config.yaml
head_dim: 32
vocab_size: 1070
attn_scale: 0.177
parallel_block: false
init_std_down: 0.0
beta1: 0.9
schedule: "wsd"
max_seq_len: 512
doc_mask: true
Each number is 128 + 24 x the weight over the matrix's rms, rounded and kept within 0 to 255. Layers, rows and columns count from 0. Numbers have three digits each.

# layer 10 MLP up, 768x192, rms 0.067, rows 595-701, columns 0-63
114113136118172188072133130105149169151072134146167122134081110139131139107147171155141102151166142150140155115118134125176144129127099077100148119118090123094116124088114138107142110122138144
124117140166167119144148114151094150138093158096128190139161142095157087107152094105161110135154081133120168103150084173088109133112106109136151142124124128127159111101160099102125154110120185
115127101132184155102138100129129174128156130114117157143132117164142119109153150109170096159116162133137109128128174138119123118157159173099126077146149115168081103148112152130085094110087106
134109136118145138093159182192108169162123117143125066089103097156156160090144132140154133150154118152151129107110120126142142148128122143156099124139142096126115135078081133136111100116132159
196111119130171174129109121129117107122146100088095177127137154136135159112142122122099126145095136151154116140133144144140085142057106078144099139141087141121129136121124132119115102135068124
132143112101119152071139170176124152164107141122145123125120085145122099115100134050123120092127145185160152117108126142124106074093109136164077104143158100173126126135143120150125118116127127
137055115161139137130083134113126095114148159176159120162126114110126105098143147118144128133097158111125126150157125164117152115099129126133121110119148111125109084149130125111095148124152143
125118119170096148147123131094101130141202159133175126097104106138169069120124110137114121136118167114087103082149121092108116118141114091166113153150119191123096103091150079155129090152114137
117147128117144137130131128127123116113153127100129120148163177145138092124141133120168143100129141132173148135152106138118102146118119134136096149108118163163129100127119143142115123177123128
142138111060133168161146132159123110139140149134156137083122118137095150140098172093141120117136107130128167141140094162143109114146122144136122092114137095151135151151123141108126101102133156
114132089108117149143129141162120093109179127124135154092119103126177126125082116165126148115127142177143114099124081130118079129152108151152120120087147142127175099145132141113152098133100146
137110176160158149118133126161163150144153099125105172123139133117176087137129151139141126081124116122130142136158129133099109089123104049141111070127111122139092114103123115138119148169146137
171112136088148127103123179130139110131181162131102153139141092154118101146084167162087092178167141110111154077166154121141166092129099128114115091122139140158099161126089143151167096148166145
152121108144115128139153111139092116144126116126120153129118117148122129133127147134152154101120113137098165134120121099102148102129123124116148142107145089126129166152124107105136140127140140
128145134142140145143138110130126137163153126134122122136092165190182102115118144159098122136163134155116115100123121167073107070096054134153134120119121096132151107126136097108103135093133129
182083155109120112127158141112153129163169055098107153088153137118139076132095134121127104113179141155141140095170129152095132163108120132156121106117171068117105106148107155105147089141087161
155107130153112110112162139168132128111142135147134111145072138156148125205106160127171109139104149104145117072159129127090123117139118136162140104136118153089126129139125129137128133144063108
133120110116134144088113141151089142135135132116151145131112137177143089153113182129129126118143053127109160128153158146142130145131121098124120138131145108172134091150135165090074136127102151
137100147148143102136123122148113120082139096119135119151120108144122122134123138133133125113142129141131112121115132120125123108129103137166147066122147133152129133140143190136113094105157142
128101155073153147109115122149139114124137123147152126163146092151124107137140178132108099130143106134148145115127105116132136137134105122137154148085109138127152115121107132151119126117129108
118162103149105173098122106134114144088115140107134103100156104092122101146111153145132152136137108154134182129153086143125121085103139091166136113137104121161162138087134092118093112169151132
121134177131148144081073140114129109136107107119128170134111116116123101110133119118121084119129103124133119141102108119154113083127140132114113118120141093170126133139095128134147064153113158
144110148097142118130136122130119097149132144128121119105093146181142139102127128126103169126146155095106127117159089126136080094139088105092090132129075139102115107122079114075138125088176121
112134116126142095118167181130144156122134116109132152154103120132124081129081097142088137067118135169093132158111172170104169161137123079135127117130177127137115151122134108116144128096148125
110111107149145094087119170136091142166107107128135130113145131105134125096138154091100119113169152120131135154121108163145109087149135126108138115140136111120123130144120178157141116141128172
161145107105135163092169129151119134137137087130104134141135138146132102117122124122145096163148095140065199082173101125124109089153103098159118132160089087127148113095116139098133108115133148
154130123087137098135118103144140094166142132143120147089108158142156103088150141100137120139124081134163159141156134145117124136144144098104175095069124112128120137157106132077183124124115184
143177135121126153154153111148074165150116118105103141140087150120124122127098170092097123113141124144149117151125116117151107056136090126154081130112147138113143170126120137187106134057116117
200138157127121143110121205135150139143102131122098103158122104179163146149087151137099109130153132082148112067153144139099161091127086103117112118146106141114111112081116126130149120102129118
103092153185125141142175104155072163129147067147130129211171152129144135138146093061160099140115138167081131127147120123151171134121104136188132150131074157100128112142129151166133103108131148
139115125132118157179151125120113157120123128167116125112093078142132124149105144115110095141090129137154114099132143124126119157134134125138177097159121118107127136134142145171109108104125134
133098145160139151160163171093122123128135054146145165083121120138145095144122159144141126139117112126139097145097125101162083129143115154165159076138137103088111129112131169146101134093114153
140133150116138150088140116106131142160184145104154099120098071158102128086117168135118114135107132114140130151099120128135132151114129135111111147175146086116143132107126127090153119121110161
120122108089139144129154155177129129110198119127138142109168132146127117117157165108104126159102143127131108079167129163119131100148156084131112099106128133084080111167130112127106139156121130
147147104085141128158156153128134112121144124104129150138089091146116147116155170099161139102166116145146151120158087131165106095202124117108116126154104146157107137138115129111143142081137138
111089135200164154107137104147091107138123151068144114138093146088116159159105110169132134132148097154172103117112127155117115123119128142102088101107133124078085173148130141146076148116105141
117077170153177154130120170155129126125109142101146121151132114126162166129127135124165134147130111116115152138089137114087128132125115140107176172156138139131098141101088153081111112106102109
169119132066146097125152144105118126132129124130117122158134127176131109150122140128106058134173108172167141114126110122126133098124064142150136148151086120134162130140130123098166167091185121
128081128147132116087146169124095160127123180139172130162127149157139126080143082099140110124146085144156101108160103132130100141130101117195115152116088074162138130127108135110115087173134140
116110134127123135091136154142092131143131111109146142110139128140180093146141101131158115081147132140111154149083134115114104147132112139132101136104114139162160123076108121116107172132073118
121098142144129131121111108158092131093106112063110144165080104149134158167155079135121111125087160113124104102100108132147125133101095131121099106098125117141167077073123150134119120110124153
149095163120139128116171180169124167109093127138142170162092093174143110119170097105164113137145090128125157119101133138088133078130103151122135078117065150160120118120118098097133119136158151
121091145122151113134126148148146105165113120112117114150060121139138121165141153149122146136151130166127117142101141130127158118103114132143166124115110092160138149162109137161088146088114111
129136114119119159143120132129085165164130148117160145105110146116133142133167144097135142132128135131117135139153062137079141109142078147126147096123133126108099138074135143088140117122121097
183140145134128154135172156124129143098138118113135172146126143124119155112132099051136148132152150114135086135144128167093145153141125161151158136159148138149126159158097087138130114124132107
102118148101185141118107130117133137117171134138195118153168124121125136119137106118137121116134099171129139143123106130098127122091147156165150154122114118115110124154140144088139125138107152
146126133136136176111111140126107094156154124119145193156122092111141082117108138120119133153094137114112134112124150130110122137157111140084102138169131154151124138098151111073142104135149138
127126141182135174116168108122120115135129103120142181147118181144138115133100125132111133129117100129126130130116102173134164139122092138131134108138132134143130125185161107122136125145094113
189134136116122109156101154166096156113137144115113156149091082160177075079143149119154121168114119106162140159129097104103103102089128128138125116149151157168114154203075109136117128129143144
131085110157118163165142117166125114105097116134121137143173154116144123134126124150149153166095141161144118093118101095132134095134115141136110149135109150161113118175114161142118127163144147
167107101086142127134110123095144147161130152131158101149138165145152122090105131133124159145115143112128136100109131164135117145101108109118131149102122124127109129122091149108158146099104086
150121149117137094110121105169097104100108128108112151109108117115131101126079120188125118093130084114114098134101149135145110160142100110111110136164139120110129121116123105124117112144102137
100083151111143200108093111167103113148117119150171187158080141142177105109134081155154141170117112130128129120170112096136113122106135085117120103185116130161075134154126117124142104134173141
111098162124160109096133132155119153099144112098141091118096126149131134157111096204149119095096097131123117095090136109071128135093161137122099113083128072136117139104130103179174141149120143
168133115126132139099146109123111159131137141089117122136120094118089140106128125116155156103162118162123121117103126146133105141112113147117166164135153123103135140143151149130139102079177155
134130116131107118154095169135113098115120124153135131119120135139154132120131078126172123159138133130114126107114106130166156139108098115173118142126115103146135157099105123127172137123125136
131128120098134167146104139090120132110180117132136150134101168160136145095101132100154136136127139150095131119176128109112133136175119121111154135075144117117131171146137140139107114114119114
148122144118143137113073105089118158121163131127129099100091136097119098142130103165117169126134135098091133128143157143159116174101094063111112096102158085147112149119124123136152121132095147
156129129153114122093124106168109114135109154107099167131144061157154095132083166104086173162158147134122186122080120112120132125143087141130116098099126120126138087159182143117104136114119152
116149106093166113101126126156113158168099153097083125091119070130159124085098180110116083111135136140147133110107150137156121163090165140141098134112110114153115116145089135083091124141098128
124140141096143122147150146111139115135164119105119096139163132127130135118133096120149106189158113111120156160082129116081127110133147128107136114146045112142133121150131122149101130108135126
144099163174162117081156127066137121105161110120141167150153133164137110089138114140154109108171094134131126116099111139110108140155141127140111136121137084134149145108084172133138092136114133
119145143105148129143133099106115084125142160112105108134133119124159114111101150120156100098130114154166199142148096138154095154112131062134148090143155130142092163115103138150130140136142138
159131161123137151142119087157145152137173144117149118133092126117162118123081107146100110132143108113129116127136110143159089157149104117155113128120110123157134140194137099156119104117134125
167136104141107120136157111125106177129154119131103107122111108115154073136136119128144123122170138110127155101114162109124135114094140132160106107100137058121148106123115138132136121081112130
129119139103155097149082123122101115146148109053095100121121116118128086114135141131108132082143123150086182140156174141137166103141129102103133105086139118115091107133158130106114118157149148
116138092153148107130118096138092121129112133099091133124101140103139137111103111133112107129121111140116111112121144170156157102134103119144135076116143121170099118161079107149132120177132119
145099124109130137119114132107139134096181133068181152155149166144109174132178128110162135136149152168117162111124076162099099136127151098160130146085099120142127108156122120137105113144139164
125117143140170173089142118115165139093176149107172136179115123125122083130116139132156141153123143116146118146135129125101108119092129104146075101143151144135132152124112115168156139171131155
123088173129119122120119157146124125137121143086139104152164099147148103148144140118116109129156111113163125089146117162130168136142139132150143153088124108151156164129106118121114104157094108
107116151119140141139119154173140125177126127135149123107125088162111119127153189148137138130140107102152145134111096163120138111127128146100136104100123105088127110129126148117131105139143161
127110143140116131155152159154117120133110144085179122176120146149139116169135129125119133121109128136112112064105117166125152127097114136133099107088109134142168151157117140168094119115122123
127117133108117127108146116148152095129161128154153146135113129164174095131126133144171140122130161131149116097129135107111080193119146140118111112144133098122125113141104116166129126154156126
151151065118178109119122147127092120097131096083150147157133174106128142120105156148168138154130134112111144156119133162136090077112145110142128133099091142078117112159113100132122106126160115
117165141114132119131121122093151128100114129120124179125137180141200125098144139080089094133095102113133178159139148182137167157164141127140106102137115136146118118184120148138131123132119136
142097098113147120159124118138093085125132139098125187147083143154095120120125146110135115109132053131145147171080143103178099127091171119173097114103106092128086118160145159161137147136139127
127092108150111215110149118144112079123152114141127139125082136142112141136142099095112126169113122123162092103088118181147095144156133093123094085162108111137125129131131133108170132114117183
123127121135114142106134135161128155143130162090086117161125102111151103109118166084108112081161106151117162147161104137119098109120143144126130127114140131129094137148113116131103117141163123
156106106064155138093108135123121124125118116120143127107112137163099133075143108108139056126142097147135140141152153117143162119136075097140132121109130111166089151145091122071151094138154190
136145131130140109133157182135114131101143134143134088142111121146173140145111139071128082107171089143180151087154130161142129100077116101123139113116050119128133130190118133138103145111148141
117108162156153168105125140154112119142129112102160169119135136140165157110123116149133141167147116136126136064119136158147114111094127149108150106094078103155150117140118140116137127140125153
082133072105195141117138131154118117154168161122099153076100119123136119070070125107168123125138152123144111125133162154119099081178125106114115098077118109143072183157073127151146128124121138
152132154161140097105162150105152157104144160127133196147118139161114068091156120088124110120137161127143148133168143145129149121137140093119120106148092100123108082104093114084152092172180152
127134109131125142138146111136111126194094138100123159113078121113140131122149094120131150136136130138144102106124133119122137134145124128116145139103127108128089121140146084149140124141118101
110130133119154137124096139141151162139105122159150140120125095127144163142131140114141130117131135116130134103137141152090151127152135096142159103116144139158166140105133166112139114140108189
173141126118165161142149144103117119188078152101165125160108103142134125157128134119129140150157106135120134111117118123143147135127078100111135127125069131137154133119135116106133151141123123
088134142142143133125128149117097137142142107124133157147147149110173141123161098094112114125149169105113150135107164070113133127143136138111125119128114119212145156134131177142108118181112125
152137106113118143104139151106114106178141109076116141155106129109122125133127133149129083142151128118131152095163084126130161129157151130143130154064113144111153123148069127174126080130121110
101105128146144096124162148159124152140094093104082137121125140125151090152099104099145148133134124137163150151122163117123161109087092075095111055093152122143120127133161132107167134159122147
125131073127134147122124115114102138129134118168113142143113126189123162115099148118091126111118173136136171130118128118148110124130113080155090097141100111143111157136122129106132129127122121
158098151094119170132101139123089128095163090114153144106069129130153101133109115116160103119148138173165192072118110079147107114130134121112115121128103099144127144135126136107136096094123108
116096095130137118135157105137122129137127091158131143117125085109129128196138142106137132154132098142158129135111151145104110117121121104101128095163098118142167131119151145154162158151145119
099099115100135134140122179145125112113133115101109147180132141138152142116142126110143095072119066120141142101129113150134120146184140113158169126115162145148148149140147179117114105147142128
128138155137138129124145166131118163145114155146129121175126164128134112161089129106141135121163142146142173142093142110137129149119125132103121141114108123149125138095091142141122099121098134
118093121157134158104137141131114134130161138130189138153153130110129104137140140130143112102191139098136117134101161135122123125095100105167117106079125139161131154118111139089148137110083164
130134141110114161112136149137102130149127133104156122085141143144130126116137089098123151126133146104137123127135150136127097112135114147173121124133115100138152119181098106153147131127125121
105102107166165123113106151160117129191208112110177135120199100099152103158103095110158130138131114130093117113142131125145131103151146111154182093130140092145156121106103116118132116160058129
119130122133150149146144127145104105158124145107119139112071112122114120104141167133119112143091133166126147099117098143145122113108139113102148138130129138157081111162141114183084137131071117
146126122136154174129132146128086096121141125135123152105104145119132107128164127085086112158124116150120117139111146134126087139125148158142139134146120088116104106100125124159095122110157138
155105158148122144089145134112146138134132125124096178138135135154135094124128097135154100120165097157119116125126154103133130106176137087122157073138129155136090089118130113138140093143132161
151101166143093139117145130134112136162116136134143128134150139165118118136117116131122082118142097110171112118141162128115107142104108150108153132130125129120121119088115129136154064129101122
128120145161147119133143097131149152162140162121130100106118142141129135086130128108155130085141156133127127142138128109156156176167099146171111126105132140162157076070120141122143113103144156
154151118134164126148152121141119122117112080122118146116092126094112117112166126086173094125150129128097127108123157088140164091137128127115154127152077123154160120117154153112117080135179162
114133140131130140123187100134068104119124101128172143118110145113128119116097102144152150169136087184143131132164090124092124166125111142127145138134119125078135104139137173121097094120091114
117112169183161159115165123106126126119163129125121146111092159145155133129105099115149127140169112132125150102136145143140131132150128130095138080138100129136143139110130157146126145092121101
114107108128151139082141177109132134139129078135110133061121116155145127108116130119111111100121135150174125142078139081120092114118086158139060096137119115103164170138115124147110134180107158
103138113160111127107138139156104128141131116164139158127153173171133139136165088119160135101129154139088112130131126151114118090060122146166147126137174077134131117087124129116058066121142142
# layer 10 MLP down (transposed), 768x192, rms 0.0713, rows 595-701, columns 0-63
137108141115112109166163113141109124127131117079104084094140123145149114139147124173112106139098075115117149091077123122122133122123085122161132141122165105155092155100179111127116132206130124
108107107128168097162129148101129104124152094136142093148110120137109132109127177103163158076081143141111147111098154160155128080140187109116127159123119161146125099126100114123119107134087092
126151117129183093114134110098139108158137143122128094076136102194175090171125090115117131143171151112135116173093153152083093122119140104125107136144106130140163178091097115161120096157081134
102137156142125113125125082120131136092113083106105132120142137108102105129119138122134120121128165121117116104150143157138143140113122118169122146122137159124104122141120130144171138133127113
093132111128128136152195143106133136091122153128082088126133087109160134133161130122157133100145130091141147134128127119137149123130157106140107112121139136129142128134167138080145114129135075
104149112093107138127149118132071111114137132146148044141110142100159168131157140172126103119114134125080125131091137148114162094150123142133168129086115128118121115128120045149151140135129126
105162138127148124137135127157079185151085121058133156125166170137140116136099109127115172157133104121167120114113133103132094114154136182113133151102128125144097172152148133101132150134108133
092113162058166149151138096142141168133060091117093138148135139139116091116123105098132179126132126140141116122118146125133107117099138124141092141129147085136134153136128131065151125155103110
128126155091102130097125147099097118121150156144093125132131108128186091133162176125093088161129080114125125142138132119129117086079131091087161110143141150093077181117117133133143089109159112
097145156186147138149107143132157101131152098129132136111167127128154137150179154140103134115103133130146108147150150130095080147124136087149150136141117189145147112124134095160125127129110130
172081172115124144098100112129169131139103130143124099114129115137142111153164126119144127110117096116154107141130154121141113123128152120134151153165176137128094121128136120145138130114128140
115097113114163127160137166152219114132116115174106091137113143134139110130161118113133147104108134122132138094139124077131114094102114133135121116140134155133127115095150128123125117151143133
111133089135155116138127107165081138123115132119160128109149185104082064112085126093102113097062095171090131086136143144090084158120131096162118167163143096121147088169149133117141117086148132
124118138094139114142090124120140111124139140144165114141112111123136123136100127141138090133147124122125163117093143131164142111141133136144130159163099082113140096132109123151097105174100161
076122126142182138155129117134106087117102094088112126153149140083132108123138110099125079115130101143177145131105135129150115152175107105115124147139145125118106113146120134136096123137154140
083090168131141137085163104138148135143134133144138142157139091171118178113157131121103140136121138137123115096101094095140122109131132127090089150179137174107135157136141140142138156120128150
130128143081103156095110138161143152136114130124150136170171129139132109101112142134108147173138127134109129128130100071110119098105149130081104136122136085136126116109156098086122094126118082
162114103136133133169110125141151148125108103149156131168090170092210103109130110096117146159139121114170111146122110129135088097074141185135120149115106136191104154165137168132114129100138069
147119117116109089121135152119118157133138154114111150110134125099125164102068123119145161123140156129171132141143119145139138137154103116118109146170142107089136147111151086115111092172112084
194126075120114157125117124154070135107113118097096135142110148128106116138128130099113136111140111159156144168124082120106110126083115129107123184147127129098093147137089138126144142157100086
063107120117158164114101132089123161117113116146133117097085144144119138130185100122092157132107109089141115154110145110118115111135146155155138140113174116143097153160140137129119139148124148
142128121103145113149163159098131139124132146126124129146135117111089130122108139077134109094151098145131162144154142108108135144087121164138100123175122125115114112155136141117129119124135121
108149088152139139123121087121125150127135148170093127155112135075132149113089128131146070069162153119168162101131124141117097137100122147127159164095103143134114120115120108143111131138138109
144149141138149158115130105161131134162080104166112111149126115133106137178098171138185108163127148105134098130091108117127135110132108133159113128173114098103115129143173120106154153085120131
115128122085134148074147158143139137110135135145099114155151143123177155126167135120122088150128111160138120132129130113123160118111115105134063124124113190153103122142148104108103100150158146
130144152118131150147101095131119160084119146111125100134134125139145109102120115130113171114134132132090061108131120158114143155138164119114125176110163139085117125107134131120099149110082113
122099117122114137113136110106131144111137159124119111142131136148150112167119122080092123136146137120140162150097130128119157155143099103154118125115113175132130101134112134168157112122115101
123108073127085206150102124139095126097127147092115153118107137132115147146158100144087107089135100141129141102086114142158141120113132180159130166095104148153107118105122104123135116129179129
143112098125129096151071121142122139113142133143124122134059127113079089133093149163074140135147167102109115113174108143080087106131101144064097155108176142147142145179150093154089096116104130
106151117133114081137098141150136089123140135087157112118115117085088136110208147135147181063164108163102137170148119173101105127179125172069158174120097118147096099137105109174170138124090116
148131137078090116180110100125127110121092146150183114135144136157079106139093119181149169103179105109165141142175146130093105092126130139103105137117154118135128114111129110116112145152137127
170108138122107134101130112191123122147124140157112108167155134154168147184093102163104118137124165110111191097154107139101141149160145145111089123100109163118098135107118110078125139165154158
113142084116147131132137158122153116110144149132142118096147161134105095143134159150158122125126124125116147187142089114114123128105092147124126158138152118113165128099157133159139081124124136
108127133169122122136170133149120105167110127122163138135111127144111141139141118135124156134131121108142096123128104096182124115098130140129106127146136148127120129128111144134156131138136111
081145103152165125135136123103138146119111125136183100142187144112063073125149090133105121127051122144126163117129123166107156117111127140140102159134148099114136154122124141140132141160100118
153140146105121137155095107072129127114135147154144154159173075123134146119139152101113155109098125152111123124148104103159117127176152133106118106148162144131173138122141109108097170118155094
085152123133097152092142147178085165080121125100157105100130124161130113120132112070088105171154111113128104134110138122141094129130124123094149136086184130098109124105112118108150138139115118
075100114097154163141133138117117170086153157146117130142123168097160167091142118149089113138130126086092145130131135115104122165124160120107113123158138113099098144082093117106077154130149156
107164133148137119131122106131101129144102120131130130139144154141116138151161092126155130119162122123115137134136100114125136139130113106103098173098122131119150133119138098159136159144107127
130098069134107145171128101152184142135100164174137097113114102152138126146132147125134142182140117146105152147172144130138129134136112142117133151166076194123077097145126127094130126144112155
142131116133149113123143119106201074145153132123142133113172120133162129140117111120108115133166104151147143181143133122091116112127162120122130097101107111122136117106096167131127094093111125
116148083109137102148147153121143146108127142117161175160115177114111111108080162130122128094150111147180103124126141122113149161149170086106151145125151122120159104099121108170122142118101124
141078125136140100129126119134102136133118165144138147137104115102095104078154111117156125128136124168133113106109161118135137106102133100102120130158138131146119137141159118092125087116151105
104115130142166109130150152120143171160111116095116142115133116174134126119135107114131141122122104110140146116102134160133164154126102083129167140155123175105151095143134137123098161093127119
078093144130142132123085119139127113156112116125124083134077163108124096157154135151133108113108134121084135100123084131139121145127099134098094152133133161114112098152121143166149128141134146
148069108165106085111093154113119101117122145205075173113133135165150117135101136148138123139157142117117158080141131131174115112143101136087090131121094193117161135098089129095129125117148153
134137159130109088142090154109109089103100117114158100070144133113122114119158151125132169118100131119068128120147142138091116128121102091129111103152132089130142125152097127142149161173138122
156134151092112094160135122080118110147114114142132125144096114114111117160180149105101105125133154180152159105123170086094110140124150094138123140168159107146090099164126120124126140102149152
128128126134118120168135110100091146136153094126106130088153142109098170147088148110140101076146087170114128116138170143162140121101103136146132144140137107122098144134154145133169156125139105
113111102125093117107083142132126096114124121125147135162132108115133185157155120085113135137127148110143113156136140135084109090124143104105166115122130101102131150111116136113140116135168108
205155127151164122159104143087075099129102107113140119176112152174070139094140133103171136133112132158126169105111118140167164154163155083152127136118126123128124116115125113161122118094162147
125149126106079159085141160084121137116137125154137122161127154126119145092130142115128139163123133135142116124106128151127116102140137146087167113154132130095144118134129151100111096152120123
131127132117112124128147106081154121127128135158139135171087099192092099123144119114152090160082113104138088126132089148116097102134135113114139134076141127140141109094110094164155115108065133
113162088167119146086071077114095111142143116071137139105114164091110114112084141145140065141110114179138130113121070134141124160120093112124139119138184145138142167102140147112097093071117136
101160122105127125161125167143089143118144114158098144133165118130112148154113139147115074119109120151113116133090113092132133089142178168159126113113117121125136105144143137134117144123104079
107111159131156111116097108106162138100112135135135120132090125101139173166117130092140091132126112137115155157131125076109129152144123133141148098106128093146123093143124156150135123094129108
102132078114138101119119151146074143129118131144111129151112100109115127102103145148102186124164123125150143148170130124141168098156114087109122131130103126092144136115111117126145111130139102
120114107115125128144165158142103122148105103133102132103126119157122136153115117065106121134115108107174125137108154096114131131126143136152064142124064154168119121115150127079144164137187137
147091143145098123114115136077143090140135079093136166113131145120108170127132114073131098101127132131133136153111160101168133137132146079154152118110119159131123116158196138106131160129127141
128172141136143131133174121159136110089161110129115131128145158097172105142118161134123092147110123146099140104041115165114133128171134141137171135117128141139128196163148141153107138121088146
141112129104122146108139108133127113103117171144129097116090140136128088116145132123108160156138130134082158139150155161126156126162130139155153160084148176142130145136099140124119111111125099
138139155105130136145144128113153106141126126120132118123117137110156131126156143100146147104118123138121107138136134127122112151155166103129130108146127109147141122150119108145121138141142120
130148150098113121127103130121159158156095142119123135104117102090151101151187116103122140129122129154101123093112167126155154091129124130152120155096128160125080148140149095146118118133083106
124127122129131074104102134124146143113077106120158148142168068139129152123076109122136136159140131155121151111094127134104139172110092169129155135125137134133128092088128159128118121122116116
105121130139114093134103119136112078139151064067142140130122143200146106090143130119123109118101092143161077125100121116132097149116127152118103122105103148109138122125129152138165095131110140
186072121160148109127164118140102131113132121159152113079106122157143129141139143123124119140139118136125098153142152112120129123132143124138142142123100159137147119142116107136105157091118109
146088145137143125140126115124105104116117096108134102137085114136131083137143097135120151125124115080163140130162121087141115150143101114110083136123096165138148115064159133095125152129122172
145141119140126161147132084103122167093102113169130115126150127110139085166121171122104127162130166161110156119154151116117116165126142115112135118144095131116176124117135148140121151103116133
134172117125115113147100148119166134162091183128117058144116142123124132157118121099133140122077135158108131135110117086146154118119126112131091152159130131122133155101167120098103142124125119
130108134124138110128128114130139126089124127180158164177121162118143119144108152162101112131135134170141120142085090125101140073139125104149154118143121112112104113139092160159141136078109135
147160108107073142156131137160130154093127122120158135130131143106120163115113111128137113127095161154098141102106170161131119125161120156171144146103131131161110175133124117093108142099130104
123138104133100128125117110126091122144136139152103155126131129109124140145171180094160161122111184138127108135169158081134115129155187130104092167142094105143119106169139104123102136137120087
126121074142130140164142127149150127089101141103133134091131114127145156106161124186163142131144144152186095123116103103143144083102115159083150105102130101101161123157152107139123158163121124
114135123155099150161109140124142147151110097163135083135137131114095085135141155089126140102130172105162113169167121164112134148116097154115145119121138149127130090127105107120188133108103148
109102109105121165142125130091129198134129151126173101138149120126069146133146158136199167180140130130158123164129118122130109109125102123162102074165120132149081188143145124134126149145159149
110184125132158192101092135124145150099150151091123082131118094178130119127140124128144158111127109166094147170106113152111155148077145141155119096104113160125144136124043110132105154080099133
158144172174125142120141136076091106102140094144107161126131164121119121121084162121146113154158134139133145177129139149130105086118109106122123110104165065107126146127117139079120138122176123
147155140112125101132131181147153098124109152121123116152139089110129090122150110103081114151161134120141141131123092118141121144132086078140136129144084114152149124111143105155132152143166161
128096103111131125093131153128122113108111125121098155133111132142140118150113110107127130112102159150164124159116143129130156174130129112096102182103169105140160129104136141100150135111121189
150081126103146110132133079144170136178096166154109115155167083149114104098097120111114120101101139124138085132119131118129101089173120172095108138128116185110123117115067130147131098113130113
086153136149136164121097103117165136131109126100146067173131132119097129107160152094145134095099104121134102126122156102140098136147112176119132123148097151085123124101128079128129128121161102
099131147117139163076104122119088097126078174163178111141160117083158110133163140102124135106154083099157093116132091100075095121091126127091120115124152131128170119135126149135092132152156100
176120128120082087162120103144153139127145144127127108118089166118128174147117107103122164139108103112113083129103136130138152145132124132117116125110156107131142138152133143150111105113105116
138127134107140117113110102155133122098140122093135140129128116123130154132095114121110122114157143142121145119085130112109127124095128121151130120111127126151141170111091141136137138128132176
147149132092137133131133083117160128143120130147131129128115166118118079100099126105114115176094154081127144125136133128194093150135129141180122159137123114161149113098133126081136114105122107
119112122065112190129108125150092105107107119136142134090124106122112097134085137106124143123127197135161110185123133168102111129141146172140135116120105127134109146099132151109137099137136124
124128110125108096121139094154097172129103171133146123150203139140113151135148134154145101117138125152091147142093141098072105133117209148147130127116087136102144086141160141147119114153132120
130114134140148122135101152123091150109118134104092108143172113135178108124175098102114171119123094143146139158122161143131134103046110118116074136108179101130094108122128127120146113161148098
131119168142138125146155126165178131155177131144095129097082140141089166159119175082111160103124177121141131109150096155120154112125113098128085158111135106134147163146162102120173144142125152
118121103127130178122149121119137063157155132104156095102099181142157155160186115125139153151086157142127088124116102071110098171149139144126102108183172092123138115142138120147105076100120097
128127095143135114135181163102097161168112119102070125154125092132112121151146126106091168099120108106137111153120156128099130145127111177154108125095158180137125107141099138086100062170090135
171144125134145118126139148112161116119112129158157140107150108121120125131149141107106100153124127159163139143129142146147117123118100159104131100118194116105156141114140103138161155117142172
111126176175097087136129130099158113124104129150126106116161115136151115114106143099115137162099151133152174085136111136155110141114137133152077151116137140112119122192111103099144166127157140
113112088114113109076095091130145114164105136153140134119116073155120128115126138119139153118130159115123087147132136157154133123148125121132128095079117087114157110110134113151135142082141130
141107123124149126129135107109126122117109129107115125155121104146116156090161091119114146153130123097109131119118124116126139137124152122121142153153135121091149152127160084157179176125127109
136142140117144118094130077111059139142140105110130162166106159122132121124132140141109139140135110153137135143113110088094122096074128155088120115087108174135135139111088154130095117139131125
136132135077136160111089112099115150112095162080141079131124149161091128150084129128127137158125136130137114133204158159143123148124115138114172180126105091165122143111096109130117131133095115
108100125131135131153093143102124110161129107147145112111157117133177154121103123116125096114161116127122138177109140117127141180114145165153106106152147144115116146095098118086164110138148167
131133126151123112120147079146171123135135121086162159142104099099096150134109139129148128159089117154109105166099148165119151127169110121099177110095122170120118158153110143094150134130141131
100134098124110134147144168117079105088128153096114129141096123135153093142153164149138169115116146114127135095139128124136111146127145113138167086140100146094112144132083111151134172122122131
098090090123132173162095105100089141123140152152120145140126136130115114138122143122159135094124105100144116101114115117121109125132142105109140106139136104135133136155135132124126146153171142
153132112149102131146107150148142138129144111180146150186163108134136106144109095166110115149138129111103165164095120100111104064049146106151135111091074116125138133114122143112152142089097125
139119107101112122090120119135160120151153133129144091118107161157166163106121110147135135126114113140144108164145086116140082163112125128130120123120094106134113109120117140116093089124107147
088131128137102111158157118122136146145126154141146128134142088134105088146105124080134157104114108122130126121078159132146122142125142172104170126143109121133151132120164143101115159115157146
143116126138156172117146170149113167117137172128131104164163094103086167123096142071133125109157106116138130132113141132158136143116158081121143135122117123115102150118126082157103086145106085
144152134118113129115092091179182150103125147075160144136143144137108126137122127149119153129108100130089164142145144160090161148110142113135129108149104133119137174145123110162133135153157142
151155154076137141146087167118111163112070079128132170133083128130083135131108147076118101159140156162175108164079066117124084155150134130116129114095168116134093147131130132135116134127112145